Weights of a small transformer language model.
Size: 13 layers, width 224, 4 heads of 64 (2 for keys and values), MLP 768 SwiGLU, vocabulary 2048, 9.87M parameters.
Architecture: RMSNorm before each block, rotary positions, no biases in attention or MLP, untied embeddings.
Training: a variant of Muon for these matrices, 663M tokens.
Each number is 500 + 50 x the weight over its row's rms, rounded and kept within 0 to 999. Layers, rows and columns count from 0. Numbers have three digits each. The size before them is the row's rms in percent of the matrix's.

# layer 8 MLP down (transposed), 768x224, rms 0.0734, rows 396-405, columns 0-223
101:454427569442483513434563563499552454517505548493441497601454539469477498555504454494545463461503480468551458551464406526588514599460569438454426572593507513489478540465537505501545505498568405501437472531526425551565470400455435490563501463478425396403511479444520460436501434553468535498545476650497424571451426485572517449482519578474543576480456591430486549505450530588618474560525522476541449508557538564463574497430473406340512553465458506557473490455585486470502589521478453547471532539555513476498535492445495505589527478564472428564539487538525512503539424547563500452480543537483547452551435592456473449487463470482474464574524535501503454478520545547426494530491
098:547481463474519449512466616543587542504455542492526466472535486486523481423485505558577475463494491589549467468549483491524485409503544532605562535506414476388533531430505488503502530402552518490647578556579440552494500512441464389534545387478501490529507515528408477538439557607490551441543533408529515540561506511549514521642544458501503384399474558507555487540492550556504525564574551439564623499452449555464499494407579552514552468446439469533537445538549495499491443527608500415552491501530542525537571489485529472462567502546520485415514506518420462476471492560516438476506473496448476506546496585433515477446520466566488591545532498492571457457495465467550523479595
100:542595350384456580452499508480544522559498506538580476552416570569414609504430433585535513447506538507476480530465454384592510396538499395504551499591489577548529504549497563484488564545562494485475524419440481556516384464547532531477486556496510482599555515467459540508512496477575593534547448488539477529480417570496423471606561488495466489491517477553486520549446506493454399528490510490547494585475446557438494531419496500516503493401521362514534521542546487460528449488494534501477517526513517478484474509422449415502458539581419411518448436524581496539506511503457598534555555521450542458500537461556452458478567504577456489435492491434545521443454498560490538517469
098:486535407512537551584430510391507419431532533395531541445474457466481497492425491479563420493513566379538574511526476560455508488532452526437441552470529406454476546519466475449456569527338550443531535505457543458485530444425482455574504508479496471474518570475514483537490489578585501409487433470490605541494500419591512518457552460555561500551476535527564590487443511552521488425469575434495421449512484441468534442524520557495478496460466596433585495488478523525494466461467489585379493502521413461453479481565501597523431521543504518600544483568543531546582481532475476579502497532473509563513512539494512515432601543444486562595516531564451425441514511447468392482526
099:433518505493420425538496520497569564502538573474522585560500462481481603607517511474550394432493519413482486397549531489475499436560484452474635432500490524455579576467449541493515476610483519421564492430480539378427531446543470506485499416520549555508512461469505600520534500605559621556488478555462524549545514505489580519485566652592484540502548509611541507409532396398571504565518578485467470468502500501409531507505516480536529528478524470497553427474466447519506541538518504558506494494477545477527467486464489496509517404413489566493481446445479451501430515423466440501489585498450440496512484537577516570546500498568490453488453558513470540496545531483476489632473
101:466547461547554521445548442580512478545500587537609505512539512485447470500546643502554463487538527470441593496474452470440470545358514520505440492478514558505559586513366482562449557462435589525439512540439436525524596444558527481564492468498566533378531480496451570564504539511587472603483488500549436495434462531519483508503427552490478407540499496540510497534497456500455531603527576434537520405486473562507568471535539527490558538535445485533554470396560512463505541403496537551518511436477467457461541509561462545522454388379491479587520544439511465524490514579442597440504421522463532503535441536497466499526479565412507490566457524483417466530518487480474401468453
098:533541436396539499462539520450499533478504564509547463448525411545460515524482477514404508560544550566508549488483514492481497463611474482505514509550481393469526520520508481377549543554546505527482513409486462496555468528498446571548544504526602470417498585517549526495515497418484398449500532487465431428452461483509537488575524453530490487532451543466603550507512345430531478473501482443398647451386447495431510449535557447465342521456544562494522543520501452607521565534543555507590470483574530516474496514467506568437540488515470475450458460507484470499547440483484593463501530464409525553523463445563504490605463598404565499555427427439414518483536485518486476475511
100:477473496459457476499641468439518459521572508615485597561470516465479420523405490571494422513381577461564499504466549579543556492559411505524597531421508547395608513542538554409457444561521488437522526480461463463467521530530481448498586530453538527537514419535524472397378547476462479534469457568526498589492425477488571516530500456493480541485583475451536464535527475561423457504534528590458512507484461526532476465539520518476430484480507507576506449558458491506560574575511530532434474533434446520513479465623458440586514527508544558431487419507503580514547400540501478597467469434510406473507548454472540557498442486501453472444529425479530466462625500446518513430519
097:488430551618551533589645480468439531570527451581461572469465484498481535474442573477475405494399425526553512463488567506357470506496411461469502494434512551516463476509469462515523541588552453419476443510575594605483462462507461475508519483431477464563470518557519501495451535408514578518469498500557453372404536529535539460482415489450533553549513495592467558451446506566541426556489475472396469507533482470508524446515545426501569479405470445477562517470520476490409495419499528483502543476430469424501401581517414463479501456513527524450538527439497485473610439487516459504530460449495502455511511499433498439543423561438454549543501452577476536454454524470467512381491
097:592422528457522422505394447486477548589543540481430495497462512518628497532492597466494578547606606477476521532540629512513490471471579534539498498497476452507463567466539481473473473476607488469491489501440518467500468535491503534587488500593506533653473545411606553484558566509451498438504513548475527479597522472505487448530463512450529551480505467496475509594465496451577569432495438508402493589443497525508416547492485545589533454502535517415425521452529545436407506550464496587481596441473411445493463474466533516532479502463533551492555467585461482492495385484531477453537476519474578569562485466495509509569570528477521464507491510564454427538452544557406429389530
# layer 8 MLP gate, 768x224, rms 0.0748, rows 397-406, columns 0-223
097:578475466509572521532475511495444492485610443449502470560542549491428578541426510513457496511493573559424572542526523462486551548430516479519451558479549544481428597538546520605535505584456511499534460538534507516537534481530434520504514545471543443510473607520567542454444597636477435457536486503533528504441503464588451515438521535479514500526401500415573521495545413399453492519477465529542503413521506541576545439353499497555487544526513450488431430535469446540536441493441521533527527543493539510527575654472534514398473458538469514553380461513505426510482603516485490520406480492426545532503499498485546437555487535371499531520567493585475535602422495470542430511522
105:387465568456442497508507593505444472491588546440454471457483502525560467612595481483405380542485543579427443499524458559466556437518521539493451518511440545393517570566517432557496525470473526550446482466504528546503474586539430527431506478498490590517542535458409542474486438532486532540528522466518443623460422479454497541506458484510455452493529493526544581501463474488502380590450503514490493568575499507519505495494453404485499546579448455468518424542603467468515534591537468449577445494498500442539553542485487400550589505480423415458468453517463410446516570555491541639452455459452501537484533561519480434468521535495473547525470523554546560528404559515529577562582
096:509567466498539511519460453466532521454494521511569432409432439598492583523524439531533376504448526451532480482505444552584478466550457503419556530532477428550453376450495512500496464580483517421530577519502525453549436446566518416498449492448474464389575503469517487526571440506571478467424491545434512537466493476480569545440486477482573451519510472520574523536508444533493493548543478499442588454463564455419463429505586454498525519479558612484596534482581530509591507548527549520464504472508473472494461484455534563448471533540555421555594487508605436523441453485431525471512484568487421488619477543554510495499456505572473387632617531453570459513484526477404500542560
098:526477517597506463503500560594622515464520522559395559520538389479490443505445464492578471534476522536485556485519537519539501515422371487504482444470500486540507483489485627503503431482558498504500465472510481456498403458503614464517514498533591409520541577489423525540487498560527459496490552464478465543537438544460424523474550412507573559535442506481541522473550520522428503546503406526666493428557545506417502490444561462525463553533563489510386505494422491476517531527495533470384550564444545503553419487536536498474447468483540499449483455473545598438538579416503511401457404490447411477553508440486469428614465565502542534445455425461511542527571543463426538477482
105:591495582548440472491386498501536508487462480505425455489541533586488496522465526375552472516528496516515442513484461586422502571537484424408540489478516460517549483492541466543390506466505427551487472375566534473487507414460418522517545546575482553586477603563433468526528546487619459508459467426552487375497516521585450505531527473550520439533473574542499478490469525502513440487489480456523387490462597571493510516405488476483583486513527505409514538517604498503504495600417577497553457529546428451533547412502448553538466501460391535503487589533492515495548477482527592531466561484554534437462485480447653481484545375553518487518520491447485560496502482533474502438565
101:473550488448536475565518517598589441538564489475506433459456498460400463429613514518460461586496463536514484475505492519548477510503449425527510558530478521452570506471535552520533531505510428475535588438541489498506473550570564517531502461458540578572473599418461576585552580498501577478495557537502487524506505527565467495465411510531479520450502462495546400593501551556553516436522481464483553642479511567487550467425444441389480484585520445544591362493435437528465463413535482510498467610527435493445448489499430445379590513547474524412466435508480519522506459516401524478430394441613446417511410495494557451532513523492521500557491464534516507474482488504467510509553
102:482467522487511422478570516537540494546456478524582494415438502499501541420538490529544500406544451444546457480448462534477449545502516377471489465467516591561579464536475530552449562484465566543503371518528545433559532434387556491509641497475563444406426466492547516457444589571480426420505522576483525567489425509463554502550507531517437503440474497451569532425442514464551503473468461516486503519466497474424490494431542503486574551475480544446419509519524607422519534361511430461597562520508467524539484581409550444522469512446550503494541567477496495523480522431576564526514526410588560468582406568451489543491564461525507444427529545478552440453505549543502477432433
097:495577436497614481575471461465420509458498521462420488480447536581436495432469569415467505499478507555446443474538505585477468531497557488507494522523508528564486472444502421483506501492506523560499419536558536572462556512503434459505463541538500484531510397475532463590545504536453600491492453378452413465407433562436588508502443506510409530507491458569464507535430505549554436494481482380463440513553549425455601512438524589514486543425478538572490466505577506475525652496461585529552530507432511431515498472523593432520434567502505520470491469434514480413532589511478424532537491481519499485528561415436516473603503564495482474531399517509470569415521478549591394545527
093:396543585510461497414517604476556506371513543489546596460568695453490575450466519491485470487502446542475603507449471587434486479469503525515503523537510486478489569539479563432563425519577510464483607471525555493527545490533498506553488486510437518534456516529523435525516555455479487558443522497571540501467524464519595568523489471463485455519475502500550525518576477464443516489419467531503496524486502458488444635453564433557477542543425489579500452410461492547475538545513636521428517501453464463499556467512443462516480484537433521567588444456494575508577611570453537538466453527488436554494425407608406443492552588520542500476488542567523466480520475556468458568567
104:491554507537423392505395536490544387422534517471537463543492481400452554479425514423378596518558527460437525480513445483470479569547492475483544558469574552519461491481440538445478465466509570429507412457448469567611533588475555444445447507491503521499518546489476528537541500462597501475421502487552553520550588467512501446442446553534583540429507496437467472434494573519489473538548454493531499524498579478507479497576537518474611531502536580449372537529541479471622538448519617538474520566474542520464581462449473514464457538516500540448533540503395472535612461478567495529537469522508585471601526537523412577481420479573474407525505455455510513478449482591480532519471
# layer 8 MLP up, 768x224, rms 0.0786, rows 397-405, columns 0-223
098:543531544578456454464513525578520478535483507536573545466428481442481513498599522408421463479476446481566498524566474565550538504429518495565510558426560499519378429548503527608473523570548495550405509442444474402463440438536440489407480554516513459542482470503458544449568511475486505586532484456487496395491545485512545421425493521525420494491643477496393526543579470525491523518579453518482503493617549601530522395550529430477446498486462521445429489482376403517501499450498526545519470587474502387506469441540525504470364480498504481520556450463573502470584525500468485535526517483451521532537521470458522473510511569510467385423456566519393480499517489464520571500430
094:517602529467508623430494527435518515507453505567519504484525465529500531426516497571521461534438487560526526548499532619484520485529469503444443510560460475517581508479484559526476358391584483504513410534512513532528551462524481589434381577540557503435557511429558522450451484484392472532532510490445530531608424530516460540443553494511532488498610589459469539553591521476589423510486538518566513493466512458458484548516589403543468442470467448472468499438471479575515505536582554580393492504561499601512478509469496537547526508483464528462419456458522464486491454436532595480489518533427527531481506459412408583404446487586510550419484485491544394388508455483519534498513
089:500451540507531441525582488435488400421433490504588492560481508507555479551523498539575486452503480491441534474622449446575481514385427466457534415549447463599487477581506564524519403443436472515508502457516491462503487568517508425580459477463557503486575533489507593554508456486449577423503369474481462504473490524404504483471445626537430500447428482514485537558466506454505490579549536461600502432523545449504498513526484548469463430532452619450534551479536510523561518443507516561509505444499470475513439395475571482408468504473575469465521504478556478490525529447534465531445601578463435514569531514565527459506468429450473490416469431572430530607420506551626504448486
101:479456426537433398560460488520482515572510481540437556471511520444408567542469516512477567452547511485621478470502525517497441518494453563528518527518528455563450514446485421441489439538545574624465586525439433464493605445520413457555524527472443599602471522497529414441401561347525501525466502572489590488503520489484431539538500508507516452504547499455501516571490615561565488506427508590472523570533452475509513529521475521475464473583511473512559538487580506420502419470469539541428447505485533555563489506430536454563585539526570602609530518550389398470429490547490561489513475569528550486563485497446535564452503476518538516597505499481509550553549434539518499541563
108:498454498482466465507554564543442511480488529416465577488524486468485452479545521449564449504461506477414513387509481464546487505552519506492566478447472469514487524389534484512599526499402511633433474532395440590461511543479558562503541476566508537496482518461441404430582420518519577436497442567509486517515606541572529415526461488483462549437426503528394473560552439527509525510508474454489509582442494426373505586505412489446489550519467583471441462463481522562513547491484561500390558464489482453411512545540527381526535484536480500439514642503537422521520470512397496530516516467466530511463511481587496570515502627557502474422453563466501392515539490505546547429482
100:561469461491488444424430567507511500473483463505511497385507578403538422492488481454490579506401560521525481486584541520516598477497498568533519460501490527511516450443497508577517415432544563452514429554490467516468457443503394543458452488447582545575486494593630491567481441464495494559572505477421392477471531481552490533460479443499557497518578466605450519487487559484477569602429435532509472452558648477471566519512509538545558584489515499513539538529471450417477436518438464574510487485444527544443490461449446507506501550551499474518437488478494485575475437414538427396470523522617458425461503458381504468489525555606452566563520523498557451550465544406470466481516
107:470540412521499443572488414557478499559486519446500515556448459523549464475502498565486441480547410447499490347553479436478539466577571525569452522521544480434602608509488521445461538481557478484522489553521538418474499458520487472446544437461512515533507547537489489567473580466478505432570467553541497475468507475443494470567487593458448492467565501496470427456566465451489473582519529461476492528559444529551428519477482535463546501447361462592491431555540494404380483559499550560407448485507471509595462491582579500633452613576440591522571451568508434440550471527470547566520517563391438584496465440484552521526516508441454525468436503561447531560496449502523468488489
093:496464522535531392615460498533520447541466560528533535451511516545462471452493465420452488478363469495470537471499508543464519481548482450458390501502482547532491549577504480545550532556390558507596489521531571495460420521559517533529503559567499510453413598483484480552442479519412534506494525371535510423475479582427552552430489553567357487534506573501420458555528506498485494512490523470568444534484394476530466483503504621523546489508495484450411593494591469513576475520522553456482568588485487451605517552442534526602456554520468481560486437420544469535453496562410514561444517462499555523613500470554489500519570501488449518484571614497559400485511426461499503489490
091:460486439474459538468487549550500440450526509593588527516558518502461477421553401473436532554383517520481476506394461396519476517424559426597455532541519515459617549447538547487521534553546523526521536489492545559509477530489466438453478509419592511510528476423487514381532498522471465469487515488485514561459591486482490435570510439480464423541454520465480461436468578549527512606448635459562471442489511538568462404492626436562561511471579568547579436529451456558490516518554541533536497472507552514479516458614443433549616510476445489558475585477472508493385547508460500562488522537517518445593536505466575480569437482510495479526537450503567588565488525468562444496481